python train.py --n_layer=16 --d_model=96 --n_head=3 --n_kv_head=3 --head_dim=32 --d_mlp=256 --vocab_size=16384 --activation="swiglu" --norm="rmsnorm" --norm_place="out" --norm_eps=1e-06 --positions="rope" --rope_base=1020.0 --rope_fraction=0.5 --qk_norm=true --attn_scale=0.177 --bias="none" --tie_embeddings=false --parallel_block=false --extras=["some layers without positions", "local attention windows", "shifted keys", "attention sinks", "value residuals", "learned residual scales", "capped logits"] --init="normal" --init_std_qkv=0.0618 --init_std_o=0.0109 --init_std_up=0.0618 --init_std_down=0.00669 --optimizer="adamw" --lr=0.00305 --beta1=0.9 --beta2=0.99 --weight_decay=0.0 --lr_head=0.00681 --warmup_steps=402 --schedule="cos" --final_lr_fraction=0.1 --batch_tokens=16384 --seq_len=1024 --doc_mask=true --train_tokens=140000000 --steps=8545 --dataset="wikipedia_en"
Each number is 500 + 50 x the weight over the matrix's rms, rounded and kept within 0 to 999. Layers, rows and columns count from 0. Numbers have three digits each.

# q: layer 8 attention query, 96x96, rms 0.191, rows 79-95, columns 0-95
# k: layer 8 attention key, 96x96, rms 0.191, rows 79-95, columns 0-95
# v: layer 8 attention value, 96x96, rms 0.175, rows 64-95, columns 0-95
# o: layer 8 attention output (transposed), 96x96, rms 0.156, rows 64-95, columns 0-95
# gate: layer 8 MLP gate, 256x96, rms 0.194, rows 0-13, columns 0-95
# up: layer 8 MLP up, 256x96, rms 0.198, rows 0-12, columns 0-95
# down: layer 8 MLP down (transposed), 256x96, rms 0.177, rows 0-12, columns 0-95
q79:494531468473574495464432576504510454489516511480519483480378610508522452565445463592510428404498532546516507449453474522416441512495500483494462525456502424486566424461643493525465464471539492497500534499601466536518515537501418428467523442584473444514520474452519494472465520477582434487
k79:471476538470458501375470491551533570500485445547532405534461464473572483542481481492475450429480501492460439533492476490469502480420518466624497467483481487482438378560508629532505476497554446414484486466462611435515493458532503400416442473499629529620524463544502532474486480521491431417
q80:517551600498445494511494451507488563515514438548515523540564376566506531562526504442415539591490475505397530525495501501545476512545563542537534469540470567438376572556371560526429574541484584556533425446397554485562512532491491491532458565459520541522443489542457470428532469523496479474
k80:546559497512527446548568547497554502487451532511492498502476543517423472458456452471512544499442523477549461393530487507525535534510492509417512486535475512439510473404478471458507525582462488557430522495437391487492491572585541476536589477505484501493503474427482481539490538498470500506
q81:448454541502532461523475483506502448489453544504444548567413539534525430485491432522526475453503500535581501435543547567490578491497514534495489478443384404517543620401545387528519440443424433423465525488513450509448495543485435495561511504575446471499519587457541444551355509469532496528
k81:376505507412385567445495501547537485607532539413477408534622496534525541587529438584355544588488450582459532534427588343316509507491533634447596320562552358536459488589506456635364516502507397423565501385429589535610469545386558522583448533361599438505440540559385442445570619575478519501
q82:523475508528453477501509471540459541522468434538508507542515418529421579462533516428509554614463501459431463457472534467527487517529563550557578492505482562446443541583363563504540535551491592552555465502425560476533481524515569551526523616410487530553446485486430500496551489505515474469
k82:548456509553515460562524552485491492485467504516506567526480506519424500367458498502558585503451499470551442437514499520547564456514514493438481510495467525470470450450477506473547508549406522594466484556469448487368512507517536589461553549483532516476501476512544522489471483458524553554
q83:489484430523568433445517472491500529546534455473503502542536470572567439549523501514547552521535511516416406471453522483463554554549527569488457530444502502596434580480557438576479510507512478499564427520527479457484542452471563532536509520428446489475465555548533554480472480478533459420
k83:556463539495601395500500448550418523410526442554532453523453469569465497485512482518490488566559534509554560493486481502476574547433488493511537494494567502548524544446579509491445600535372464474452475510517554411423503524603478431455524532461527427384561530482501608488422434453490641514
q84:530495519527489482508499505533550529454524464521432553477547457490523453558538536530518590495590475518545447504472519527466610517490538553445367536418454584610475574400580419537538494521572453421416524550555516457572553401521568504484544539527505503426590473449490539581454430566406523539
k84:495579597521603452491483475560516465528517494515512433505527509527546467520518425490483423545612545530521526541566593550578487544513521471513478527464484549448506576421597464444493519468537511455510470523569553538522560418478508599539461482459516518393573545557414471494466458484484505539
q85:490518491518477493584446502479399420556590501454463424504424478512587555490480417630380436449528561559418564539492528463435383630495499510636556386524437532482439577511473522522461550552521574529572430531501570521574533545445457532560495436429545512594448527511429406416544466562515349396
k85:522457450494528415562535559502480540493459466557545495533373555466464508459515450490513535418440495501599483469499438483518484573420463448521491461465500475509474429484446514481511467597453502547499523546519479385481550547612531502439582402557516524525484512522522524521500420485439516451
q86:421471456509526510492518478433498480527480521442535533521435605441532485469461475571461357405443531538496471455464476527511501537510443479460502496488507449500520491479528481524515483504543526497484528408553412468496524554480475487465470382513501484468518555478589479498458571452553458443
k86:515485452463453539468541451462438517528500438518444534550480617567452471562537491540416567519474404535478541500418508438446510456413402531491406441570604484535578339536537465580480531479505369496485476454511484488495518624452504460468506539568548472461480595613525568409562525468449536524
q87:591501591481485508569555523487511531464483533534466518418569492501547534532521503523463496609501516463546675462523481501426524455446553493557532507562456486472499517509512525499441593502461462470431505470507505595436539520544567454551543551600496457527481519554473469423531509525470604522
k87:484517459401489421461491470459551563495395584417551499488559451304571503477525520497493368551413566538501526462492569466471460514511484444567555487449493481369528532535413590428475464484565542550478618381436511571600476507476564548503464453423403592597420453406521485544614579467540461420
q88:527460554525510477513471486491514544494528463576571458568549374490477609516536544435560603590521524504495528546494470477487532471492535528493533540569497600479474504534426499469542557552444553487561447516417597507538505489530567539471491575469538502493440411537478485509515462544454533496
k88:550509494574629401500446484516535497432465479528543574474525471503419523514471486419563450540466634471443466453544597521528482512527541531534489565583444556451474602454457483481463521552471578483572516556471521591462545423483529583519506447439462529497487486469521462538536505521518530561
q89:480517432534471491480493559483527418467423502525499501459487641517549481433445450587526489457521509524553545527565486540527510570508440518514497497455413484506470531510459517442475461545409557472472536521479484443423544595551498471511452437498477477488556501468559436556413473520566508447
k89:486495458409530499417516551475490507504405473455466549592507563415524492487509506525311512574416413514556492515503446410457554631379406571533449354565518473475562416515455475550554502511517393606461524462520493396529470616452526557455504478456543444470461520559429482513520543442523515417
q90:468459447550468393478401522453414377492463457607540503501426505495550476449499468514502519461478411513502391461479432520533450499477551509533557452467450522519519519425404506474465460475467613498613414518518441434454530612416385435399509513418526517572408495466531531477508474381512443481
k90:512476543528412591538533544578453406525545454565464456486515522597539498517494534486413609456670534471577538453498341457446459466434367518503597458388583480588516422509548451574446503586408469365497461461542497442491514455501561501500450467541641528509523525548533513499425397543431546494
q91:472541465497545447478438548459511438542537474525545489573523496491460528427461499484504477409475521520486526500515484491563495494447487493580569441437486548462554531512455414466575425559491458448512528466403504486544473480500460601453569410513568477535511595447514428547489460478556441512
k91:435397509511487506470477562414454576509497500506428487609406569498489431518451500537524525470430440490523441519514476447488501596518538501434453456449443497513497467513517466427510511476517437528516501523482431485439544494515502495474562521543536443493439560524539499476510509410510401436
q92:449518397536491390432395497448457389511464449637587510615487533500457495437493472489542432427432470524513457442495467552548469417528510555512545427408397524468530498404467446466477432469466627449615489435455456439471456579530355475453482416515554485576450551416490375521480484403611432558
k92:469420496497444546420496467492482616536516453576539453509445566479521492544466522519488498531482452486543454519473410468468478540493471548477533407510563468551480431479577514484469520515436461444485440443446505417507506546497527460417451543480609511513502527547546498474511464448509526480
q93:504505443507458541513523510528450501542530449495479469494528400461503587512480502402477569548505435496448482550513552466510460507485517495507525501546529571506453465591434573475513518478586473563500477534427608533558470490541522547475516530467518533473446449552448595476575455555413462472
k93:613500588572493500570541494480499435500560460508520521456482473611475494525488508395529621414557514530490566503568546555526509496550570419488535572400495602536488532496502483546557531533473567452534518574546572522515619437564498444571657492494439475493573481522520554535464456584465482479
q94:564515533502491482490413545531511497568601449572531414578549474573552504522561500510530567540562551512424513515526504497478544531530565585482572504474390594549441556517476470525529587562453560520601419534431524509498515505442534511586489519412538515511451482449443412540498505522499491529
k94:469503535508590423499463558520550564471511440504553457534466475455474504497497455511544448544513496502546373462530487507468467536476551519499497511488438481531509563463506521470534540623422539492522532515466475496460525464564564525454507466459499474497472406469453439536449457504518589486
q95:472467483516523481490523573570625488474382468580523533592560475499418434470438556430623570567460489449666461426505402510558517418501498553529466481376438497428540465411439545455491441514402488459448585444491437383437535526633508519455563414573492480539518443412490426567477454400535506602
k95:441534532519477523440497451521582518589508552425400473466628471465555442535570466536457455633496461540444456551501550476500511563526588572494502458535450525432478490535438479429447531426503510498490463525462554583500476546429509476513465517429414456434475574531450422489574597537532494528
v64:521507527416518426515484497520545533404458452550508495495487491485584443535457539477556404444536587495469486535525440532499484551515445471587470480506508487497541390482492502459526530414493496481474496422522396419495448521484486423429530449466534497445535534503488553477486492554623388538
o64:417514521543535433479458542524531553484469454550528569487497412462452565465634508509499493622517407462491454496500467526504545515511535463526487532542528460436462586544511557546514484425554560595497487537536535488469485443549502504499451552472389545537525450492509468493480523412524537480
v65:519508468546523409527537447496540540447528460522543505480437594570524452537492438455520448446497489432540483489600474586452464507504542451515496565512502487515551445486499484427516587431486499491496538568538433545459502526542460489537501517547520453437499469530535594497488548511507501379
o65:441497541517466524522481512480448429467425468530533599582487501455512455368510494509542450429500507500501453567420531506614506475438562458503456532440485512535478594542535495570506459539481559441523514473469588572479514448468482465471533489547538481467563595571531506525505550502516510500
v66:535543429480471499510465558505427468452442498511469505368461563520529480561378505431460510483515470549479578547511491525524462439514470448606530450526544514481497518508575497453508479384512463412431509492552526497549498554499433416455548494535484540542553559521521557521487469504493428524
o66:495493557544496441503472476483609521427455474549464517532517503488443575410635580539470548577430452472449486464453511495472526494464499575536427486507523524469469516515482541538453530426489477537495529472467489502452503418478560587416469587481467513531515534539474493447558537476477501487
v67:529528557481542501515464463575529449544495529440507466501616449478531475438522599487415500626550431547505470392492551560557559481559410592458495522522433502464500553464494426379497421515604553471514498518451516539528493487442630480558485543549471554395451580392445446542536569516470561487
o67:522390387459515484477577459522413458466582499482457510461493531497505478500414412569473458420398480550427559539549406526451509516462531536460508537460440514504540426598426570520583586454440497485468382481580436502443513520540485545472537460425488396512542495484506562452491538533424373553
v68:505501490559510466476501521453523647460480535523553515491378494541554513522517453508534435416515503445619520474502486513477479526504554433530500585398447498571507498450481549401480589495539557436468483483589492482462514420585453482520491442467586500462474457474547531430475454412482537408
o68:510433507527433560537489451476468487495418477438519513517533432527593457486449451403560431515533535451555434461479557551577488589509436452544509526523549411543439565564568399446515402541550591502448574462405496518540481479467514506472508500546519482376596561545539552573563590546562435503
v69:536565510531488476496549579584585549497504421565505492497565568499499458543453572504531383519551492542486462456523527514565442445566465468406492522503419562490471496492547592441497475487529461565467483439457550476495524420446583553479531450530452504464486476445442478516418492488436494446
o69:572441535507537457510470486467522469515508554410413450431474538455495492443519526573508445384551533518458462535590492565524572570453534497477510483470541498497550551512444460575533483434508525443570539585588467537469428516518420463512524473511450434506471522497465427409468566500520500483
v70:450466446545487509472477564468546603501528518567528581495473411587594576548514467488584445334505571433513555455612556499529472625512475471482575492413433497561524558514445548489541574482494517498571525488476519483481536413500493535599459428338568506469481422429429426492489466400571475362
o70:421521588447339483546482397449370503500466485448515484569492499511613449494470521481525475491564441497519518504503539559518483642513503395523520486542573404510412520591551422437571497590556632529467540491532472569576483507517469409518559485540506402399490475576541589541488545640516530493
v71:472548573477466524499536524487513516482516481529437510458375549549475516525511479537529420499487520516507501531490521450463432568515471459611419500502500558565494474484525588578462579532558498508428467486492566510594516455513488469491467391501553469498535464477445509422508436501442466518
o71:437480562465516457581513531499609589506430458515458449554513469476468578508585556474494532581533529470518548492506556535503585505493517495549510453514573496442514581551464494458481425470474547518539529479461524493498466509474422499424506614493424604497524455511498522580479502471532569470
v72:507514609405553509532459502514529540526465462490487525468561502489487467496455472540442579589506509630469508664480468484491527399428439527545527500434416460563478481465536526532526431479583487481434444522503564475541543508479563464463488463462476515510565520503596523533413469500462484583
o72:571419414549607439427431465510574542460484453528567475461494420381492561479622542522438521585478513501525481395545442565523467489505519534447499473526521570406506499498505546448439457550439480513519471447453480467454477476444516585461466536455453664597491552408479453444621491459485492516
v73:553531569539566423522455567495551505422489509542524549573529494492493498469519525490544484467535483480567378476552441588549513431478481477500427609566446568458504496458483485447531504459474488498425542508521514458442506488579515505511501506569482489468500516515569521521438488523616479497
o73:552442487526534524521496452487432475481526474449538494451481548491528474540397453496561472435528554500462452488506439478578496511509520506426505581474481466563539537485572487473496551521536534514520461550478450578444539496526497507503492390525510382466483525487552491473535564434507487533
v74:492406408465512581452501507461384476516526551488495492470537469524463478467578432563467597528491453561432483570456527394499560469457491537476543537472567426546478458426480464575534481584466515511520491454490503532480515586485500505498457476428511500515496528466420437504560547442348532518
o74:536560542469518471413480499546501455526457453497570454514554487432490553581475506511472562461516569517536605518497491460439382524513438526510560416499415554483406331494483531488464490401476415471439555560584489454521573517472568498523578516483564534573529482512498463467437407661534545449
v75:537525468500466545520510526547529519471500455499463488389489599565495466529448513396529469433516522477488606477516486501522437486507486413591565502491535496501559483500525562511485550380487458445455516517528493508525528559481473446473539483539514478530549544593484538514458502520492447549
o75:468539590534456485547485552488567527485466541552448565519512512449463571426591583482468540522469450472483487511486556499509552478460534548556430443493586554471488574521453491519473469439521479453525533479440540473488463420465543524439469580515452546498511533501513490472549567457505537478
v76:443477558458534527494460376431427410545479492459523482497443432511485495480518423484554520554494537459470454508485553424390532653476443496422525488508565478495590481469514414651515558561461513591443498471434426557521466506501439573539507545542473493515508443514484498494591508480594518570
o76:473462506429568622525440547566471569390525478526562563545567428508456484575448463511382593537476501540617519475468468402472494399514497434535456441517380467545494517482493531421445537592460587360585443484573520598543559564519519400530508511544523472535508475510504504556430493516482535567
v77:445537429499526588521469482556471476575535442408500447504593453515473501584548591434426524436480492495440546500465517514552509540488553552496538508505612456458446601588481447398400404403403475522591596540496506495491451390471418441539505548543497513464470547583523536568533557554590489558
o77:442602471597398428513645539489501491503535626561524645592422554590571468363550523561461457526425406446500507567436506562448463501544590607546461500428523517520572482498518498537513580507543493519479396438478435476476513549476511508549462511415538440510526536465466445469488488430454432478
v78:590487584433536396501477531456503499453504533578487540503525533438621429526474465486580491535551509556617436424579539453493505516501454570516506497510420523485566424469482501511543527548469493472419494487528425463466489544565635481559495551514455489482508547504495517505458528485540479502
o78:539426503476568593540405538532494579493577393434505500459470427396514534512372524528479510502573520506471525460501421471541512503554446460400522552436429456596520514532560547466541531558489546535560396504529466576466506425433537496415493462555449436479495453514488506376586543502461509507
v79:466528503396436535491502486535465517511501476432465459488467488470529484560510525498504476525475520553436539478423482531457481535475471515560445412548567456515484479552525501555452514494604440490555415459522524495604458523430514454473487548518539574498497471548468502464505503553457434453
o79:420530538502483418500513568510596533480490482551487509501499474475424573450644545488452507626453462488471513543499521562486540484515539529536504481469548526452477512498466561538515442441477488544473518472483558505502433479544484496461496631462471586560517463484483520515468446474482490491
v80:487571496460440548537566525532497494471505461483445452466554555535488481530446469440504412504496515509432554560485463555470449571504446472566437379533573508467467479507504498473461556438598488432496454484476499486574456464490509402417470473527476506482535501579388520466537497542471405511
o80:417528533510476430507473566497602508489484499515456525556465505468455579451678580489509512549486440500508548489512506528486577494475552484582504503469551497470507546536467590580468473426482470533544473476488521464498433460513447524467494595472466553537490462524478474498489462480496507451
v81:608437508436619482580503543469417439516479432498436505448533525561482494443430525438463533468538517508488461546530528516474489560464525473535517533497416464415437455522502479499520468469369448545467622517556529537460474518514487517517546554490441442568512521575504535529514480504467482535
o81:564555556521426533434477496520546488469562569497501516526475493376499461502485424540479583500545514535467536471444433489493474429572459557403425460486516632479526535440561379578511594436467559373571471528413471530515494482507534498430507431567499449440516549462505508420518493476496519481
v82:493507482457464550471494495514514516523524500452451475460543489541484502415569489612444508548422524547429453532449510465492529474431535535531513475445515422486424442541481490472450457511558553467537481441426483446535455530494508480448469470426544468530551522530456486491593563512382481542
o82:466558503499546427511518590533499532588480530502513451492489468437469503572536523475494480543544470505536590479526499519433468452506468551555537459515509548401491430512464538521507451462479385500488520538458540384479425500507522522508492558429517606540450398441506443542424400519506518505
v83:497508510501513522549466431499400459498548436445490457425519490501521495520525496437434545543468504533415525540379489498431504468562559480526436521519522446486569477517556462494488479418535496523536419509550531601533497522458453470430519559557489541515506509536515492499565515505500418577
o83:416495520514528497458492523507615540443505485568490525534516475473442500419546515510424516597413444549491486532493497527445560451437496559549463483488477557457483549474462527512517524508466489476477491484431509482552505466543488581482487534449474587532530495444512584544494452495441510502
v84:518403498495521513484480518476459535535515537519557476560493436462488514432581466534555552499436487441511423510497504426524542492487508559416512549445436490472467510488450482468497454572411599586541484490451446495443480412514525593505487490387521509477497458435497469513513468455503564459
o84:514522487476518525481504470511416515554512503424533430455518459486594418575390407512501446400575538553533479515489440531479464526560449456473562536534449462528513430476537479461498505560560480479492510529539467493524513585521512472595521417528561461479457473497529494508463472592503500549
v85:531520528526443389478491462462429528575490541390541489516456428463501525546537389462454502592443518516499544471511505611457455581522522530586509392577486482513491453490487488389457509423622510490597456507476481462490527510469491433510420515500478511439465501528586535504566467468605446495
o85:384518440518534496473487514501530543450484442537493501559505467541571472430600532499605508509498474426553449502509448438523464535490532464507453581465430497452437476526608540527549474600478512554483465431581502471487442405572562497498468539490474529549540448533440506503446486476435378443
v86:549541490460521548525549525519521496452538458494473429418570583513603430549425548451491464541500539577389532528506493511475528476521504473516542462454502459466505428421528473448508472435570478444449497498497452517526487577449534419458564487509448518482551563542439554529502586525451395545
o86:513519549546535450488421569517548494489521500572486573510503444408465587423644550579456520527476389495483516516528487531430520508456545530560478487496492549432525512557429545567493510440446465497512490514485533480481463404520518523439452573440478539567481447486472428416499480493491525481
v87:463497516589513518541486469560541495597548485440514459514590420478526529504503542485502518496456536456436479562482462617509488483551605551433459498503446475459402543578460489362425460415515594555621473598446479556482452344455497489458498550454497508466419444508471468505479539526528452409
o87:393482454511519434419567488435482456469535520517498490580418587516543429369558475553477353456463394561511506566538478601425616508488572502500504580447525505493544491522507459525592508590527467576447438443498510502523517542570433517560511439419581468481469517440492568555454423567438421528
v88:501512499574486420528520542544457497498488556488480486495429567539401485430467546509483592544490411470505552489430472587474462493497546482467463489542532484528500503526486553493438517481508553449498425579542558590490543526474517525435518585569469497485428476519564461468465421478427556417
o88:451435431432486555458550426467599474464480535549405422454481599526445436493466470487508418447462611553486524565478545485497573448484461566490445524475527557531435567495496435514511455468485450491535525433461526496503479506497449540471513484564514540520554602481494607548581524521469436469
v89:492462448491478414487454517435377459496505539479498563542364493511541540477515370489445557526462504508518586499506559424457489579439429497606515420497591498529558443502486483508498547528521516470530415507520434432556496576594448487485440521465536467511500546477562556451540401434479486513
o89:426582549477480561505451501596569571514411432542555487497559423502452512544521556442487603602511462441588487434404500485509450508530410464527470537522440480505329426491579558496477409503530503519480583418468508467493451442482535507438495601568497653546506410566481550577517481554542469497
v90:464441478514474555467529499501542511568509545492568539530545467498493515526517476526554513493486466458569512489586513407556522527510483595374561512487455529554490573504498443505518492587395513510478509491472483457490535476523519590625483465445462511457511516444452439553520493462453614460
o90:597500452471495535529511504496384473557522512419487478501500537532603464520385459514515476355524553487500511497487492499542446514535456439484523499493477456559517397491505503480463500536522498493528508498573436516488526534442495478502537453560529400453468540547490475457482528542504511493
v91:385503459458611541455490397501477396473542424485537447440565507521459485539492562541483520515468515468370465518479446571466484447536547531377562499573508434458467551454523435504443445458432487564506507495488454551500479508475431610547532586523479559458446528474514494512542536505531509535
o91:566508533534529451439477513525386522584498538567594560511533550557509440465539429560483445450498511572566466537469558493418496479599569538419443492432446547537511429475468529588547499473452538479487516536554517584489556549585517442512567448548530400597522541431434326480385458485494527594
v92:375488622591512579472486542477542452481473502440434502590470527437441577422491562541560508488513538478545405399412473485516484449507560466518387450493577490471491501555500508461460514446515517407482501467459465488542467482532554487460489513566527520513549441558485470421569469550547467492
o92:502490481463460493550505501536538529550562483548521456492482543585462492593508504443552462498525420501482541480456484472380575505556465474565464549480534418565540600544494464480419468595533490587447457528418502500488479549573394508505523439416562505514520493497524467595406533467541520543
v93:531485529507529505496492527423472531449535522530554519577467446450575489461541383561578478495442490454551430535531517515474498543464498459488456518464444463457512393473449501380550473498492553519549520458490432441493445512622500485473433469460546522517526506529537513490508508440515434417
o93:481524528521525533472462526585448487514507459429576469449574418472589461551479508463511508491580512526551486481515419512541533525528471425476563588515474471496448461478600504539463464569529469502490523554505500476492467496534576470597472424479525519458463406504539538517452461568554500507
v94:525477462508532564549448486468500514421512502484490496431440577535516511510506502449550502542505520438477492442499463497461488554494538431570497563467540446530579486420493450483507636473432510489444595480496484565490526581565490483497523519607537385480535499568462550445542533492439502458
o94:499453647506444501579489562490510463434461532611487611570530459490468482565446484449513534470548486511480466557350513468474546463482442510542433462482480532537536624546515442476482474511470518466462443508491529570541544477467467475422458558548502508480576506555578593541539507552508585494
v95:428543567598468481438499554476538507493509593501488536634441442453456556486525462552480519505619462491602460367530527490529476483481572470460523506543511568493479540503497503444494510542605521413472484538530489494518535477522550511552466501514476521481495478478517494477516395490497509442
o95:533449427444504548565520452520444457507509392453488417461473562592532483524420504464596463436472507460538494460532496458539474566486484466484491503439515437576524513531520467442506514565503515595484474484456481544464543506504441484476576427497566419474468515507488530506509554471513411485
gate0:482453545546566486377481484481472472551492562481549449454574528484494489481409441432603467425464537504487403490452442601530642501440510435564493461513492489475495561451487389509468675611407477573483527481441560532467458493531518554450548531457496444472431423482585466499553434501642568610
up0:603437481457540502564473473496481445504491579619433458407542445597558414422422484522505554499590497562477483384523446530456551628502529559477468386540447586456608506424491417473597495448567441535402485582511530508512418466422507504427466598484500376494449441503556542558350492570500556435
down0:447430455427496569416535506542586513506490511534436385448524499470484578460471485468610538400428525535465486410433405613501531486414533463483579482656468440451431535532477588538394601469392451599630538528441531562519439465506511533527591525505413424543452389459539444526573404496623514533
gate1:510432493530525500469484403401396543478482443390560558520447566536535445548451541468515494442515474544582459460467423541505537500514566523474557499547513459439567483615488511420431458462519464400518514515489512477363576541383535433492531484534500484495447531513487596447571579469442482484
up1:507478448501403468486543505549500515469455504490470541465517390594448533470457434438516488510558583424517541484527539466537475557444483455500457641426463544566419519519472537527570462556427398584419536590513496483457440478535477557497434428512551541630482501512425469459424463603520511523
down1:420387475476575457495475513551576548485447511415559531496436539397545499427529497513462441507417487552494446471567510487520493553446497521501553479534543411529548447461486414531494543508475603560539430403474513562510455589516462496471558621442534548456470433538434432480551564414521523490
gate2:421435453462546530369497492444443466418496550435575500549535489494537506516475560456560435499553507576483520412484621503466450592530546539477500482494498530418426590552496482489549445466508455536511506481485519503524540558407460513481380521523455508521428505455534495500403407504572490496
up2:423462474492488556480517543489550573497402535492590512553563551502476538519468521432531436512586514536483557509452537537522463541494595538487446505416501516484457504488469508432522506535478567587494481539471548472511512557474443491523471365483512521474488386391493479439562510478609427525
down2:555529507533470478523451502523539466511498472565472493516444519491484477474518422530450483471394440491492516554528419505447568442400458503560494458586460526541482487485542492517490523509482428460515519519579471449430485437505556538476505496579439556470486646572531598522505612479437512506
gate3:476503524495408472455627591504502588535522525566571516595595520447452501641399479390446513521503512542492466532549472507511448535473503531506443490538511489497542512482469480430560575497481503541441475477424501483480431473496546504535451470414527509495496482417491469469544579463518490506
up3:500536470427511450422618548582443503555464493470503498498565529556425460504460472457484460519520528563471497550484497480510469515469502403549453514501520439511482468444488497462447533534471564519506434508504524430516492483475462498449529446428485547537499491500579617501416447486451543476
down3:611471528513544509514477514486546489389609527556533408490450531449465478553395575489497482514559459518583551527542454593457463514451525582446501560510451522489541558502499515543514489523554488455474573541540426537438503560504486550528493514570509503478449552503473489504550487479512528485
gate4:426472445492542492414461545448441455571468580508535480557489448481485563407469516541600450502534471458479527406462515473544504373443474564545427490489442604447448538500496469514560462595459623432499553489530565553450541441510426581466499542489497435476517507445465472496453579417482621479
up4:513575508569539503550569415485377524501414458491528523506429526475435530541423495416444488545478370453520525530447472490528453477441519512550502554497457487506550439500479583513470498507560481497536498508538380417510517416471517641484567557457427517403523512579479458522495471526450461456
down4:480566428509565437451466497463452485401551587378456478536500587498530538436582508505462478407454531530555496458544429508517514531495459467524531401527496479461516505489537461475479532404478414498471535553543455504472532564500500630392447465501659548500425637476495550497515522512522567549
gate5:520496517591452644536474469431585446576545574542509516520442513522566423537489358472495533608471474508506429476464506519510438559501546533462471529451441537520439515449530428574565467529393467493490568528446392520448495468509469536572447455458480436423502447549491441521501487487522520469
up5:503483486488586515488533442536577491475406514483564484495501535468597438496469387531483483505522472513524501631537493468451560526439496530556548490442493488633510546545481458595411490406443512459456408539592498530459541563488557506479533477514534447546559504552440480513501438597481485518
down5:470442519566372468515555571481445495601519435479499494518540509508540451514488496536502486558527421490483539551377392474515610525559566464451487513453546503524459475517559505502484520526591511474554487494464498465417580503492465392526525573450544455408485523537481427469503552613457507454
gate6:602487565566472552493474439476546525439455537487505496546563493511456499452486504424470522499579454456513448487602520512540569488450526519466542531506444450487529460529455433544565447585570508372485480556539507514505500383509531516499581606528546489413482534509489573534466584519503511502
up6:410518491508543437449497515527445555482543526585503537481480559509399502466529426581418473514424504517568472591457540537417450492456535456447489485449524532516419476531518590506424491508452559491461524517554455480490554578561498433510466499460530473580484494554505561537463431512539552591
down6:438591497534466509438467564489530569547547427541527473438478495582479517578563582393456501545520543464493465594553495529481566530482526524416563528515479434472473466504490538561473543467507571412467504514472576503461457463540505504555487453426502456618542486553516490562456539513474538486
gate7:498482500497532471464451548431457574491514503478467472453437492449473526503385468592555335509544493460475527496484536512424589546487461419501485408461558530504493534485521488471533474488480423484465534457490462465448535532496454452485494396483568444549547455498482439487511534495503478590
up7:503526584513485549493432501575506495558515495578511480491462513542525547484558525533524669524452422453463520488574504483538573426457581473540436505544449525486549514486539597544508550518498500431467473557448438450465568438491489496519528517553568565478538501506483508519550563544449529545
down7:522480447511497465533518536533503526553489486397512478460494500511610556530466432550499487367578519476508527577552531505443362577526465516483559474479483494539575543571501468468460514550524472435413460536540534534544524477386492464584505473443539507470490468489455481424530560522528502471
gate8:543405552609476456481502524546494517520548495476485467452543501567513464504489423444479541472579429494513454590452459449546555540492520598424526535489577503548501540510499476524587510530520464493445445550565580562417596546438509463557480520499491498463499519498457567557492536580518520547
up8:389507568546498448412466487491505468504475497529476467490512496474525514488512446455467434465462568471462531494422496592473459573491435454548566515540556453439509469553438397527554489469592480574449507409461531501537545453597523453559577517433456477487516523520533518538498540542584522473
down8:527476518391483534572479520514461499469484526521579519499541539478435469524500408499539489504521474487500427544506513410473493485497390627489568550413475525486528471541405495482480459509471496524459523548567559509538544463500505486517406426535495569590445607501504532525493477486454496596
gate9:480503442560513455466569581536501519546439516496456511504608450504445437427502429415458411517505481520594559479500607490538488544492461499568525501479547480476458421516450399429566558562536502490473501501439428481579460564438514496497462495514599501454480506457586483448495509459483454492
up9:454477489511452549490484548488532512516591460501488442534448522421435519508518480493508559489539475530517481380517529561403491371438485553576547525458381521570479431482491470581455536519450476497519538579511425482528482505555585526545472438558525449531467470446559541482478484493488497483
down9:499513535451338455542506471576495608580501500486408586427513496429520543431579487506496539573551532531476484558515549478573486504502563589529454502551454451490502487465470445544483532494541554499488522490508498462552421497535545591458504489432507603456522435483423446544493504532476456481
gate10:569383498529472469480495508519534406547487573470558516546454511446450545513453435503400430464466434404567481426523580602490554494522411457486540515508445610521566487511517517563518544506500448523487558597557575524493489448494530484474445476445467537381526530522575462460496518447444445508
up10:500575599511519535438499464541605499511520499485528532571498452526522402473426467424548528512580539593531523560549502440449519451494464561575411558429549525531509542555509478578544592482496510499551431512538573521496541490457496520506433518526487477510463547518420509494445444489516555512
down10:477551530466429412539453483446510508639501558514423532550573522543487419428499502460587509516531505423414478504507534548531489527522592594558426481554592533493475481508515495527505531448546557477524507475454458518550477531549506508550511580485459446470440486453443515624456550582408466501
gate11:509451491522491510467451456526483426396531536476551532425512425510547507498490517506535441529419468468580457436510482505546445572490504474448511422453532588379561481474443472470484479595560545555401479507562517493485539471496608556573547465487421491466473578472517490462550451430530504512
up11:526506500368446593534532536487609491595546552452451449464560436514581472460475512499574592402532584521508521549478352517435530492487486589513474552503493454525521495504541518566496605460538454490509474486487527506536476510494546430587497488514517496526521493450456545555451480529437449509
down11:513492476524436558548508493508465388603562507544509495427523434447603426521483575507492559451474470497520493522462415486575493428530481456456506498483506560534539544485480527566566511447448450430464446640553482393485532491475458571421505480466580503544419545480476543473505504494510461450
gate12:442471475566556523569520431427526493551504426401501531594374498513457518459457552481525508466428494364528427474575446480463455552580460521443593554472511501482486507535413510496452464575462474591529483553494506492435535478467539532456483484534524477534408607553519478431572501480504521554
up12:474515528539418469537468484525581537431529531494523447459513544396460510448476461493564471488498461516466543555433531502515556437421466482607483483469574422661582464493527445511526604433444533421553528505429542558555563479533510508485512518498440586385525497444502498482469509486503600458
down12:497518444518555518460449463487438453456522474423500522508556503543496484556455513587448562641493549460490423475436439491557472467540499541500501458556514579494455586486543615459445442585452395486528486444453441505532469437485477557519405446617513523586506504593434513484526507535491482607
gate13:555460512507469543508414541439501512412489523550492566499469535492572504573531589539523562428413467474499494453432447550505473466514576561483527497403445482421431444515501462550535579446456491490562490510449437459487479589468432451572492487531514484474384503545581591483379562568463554582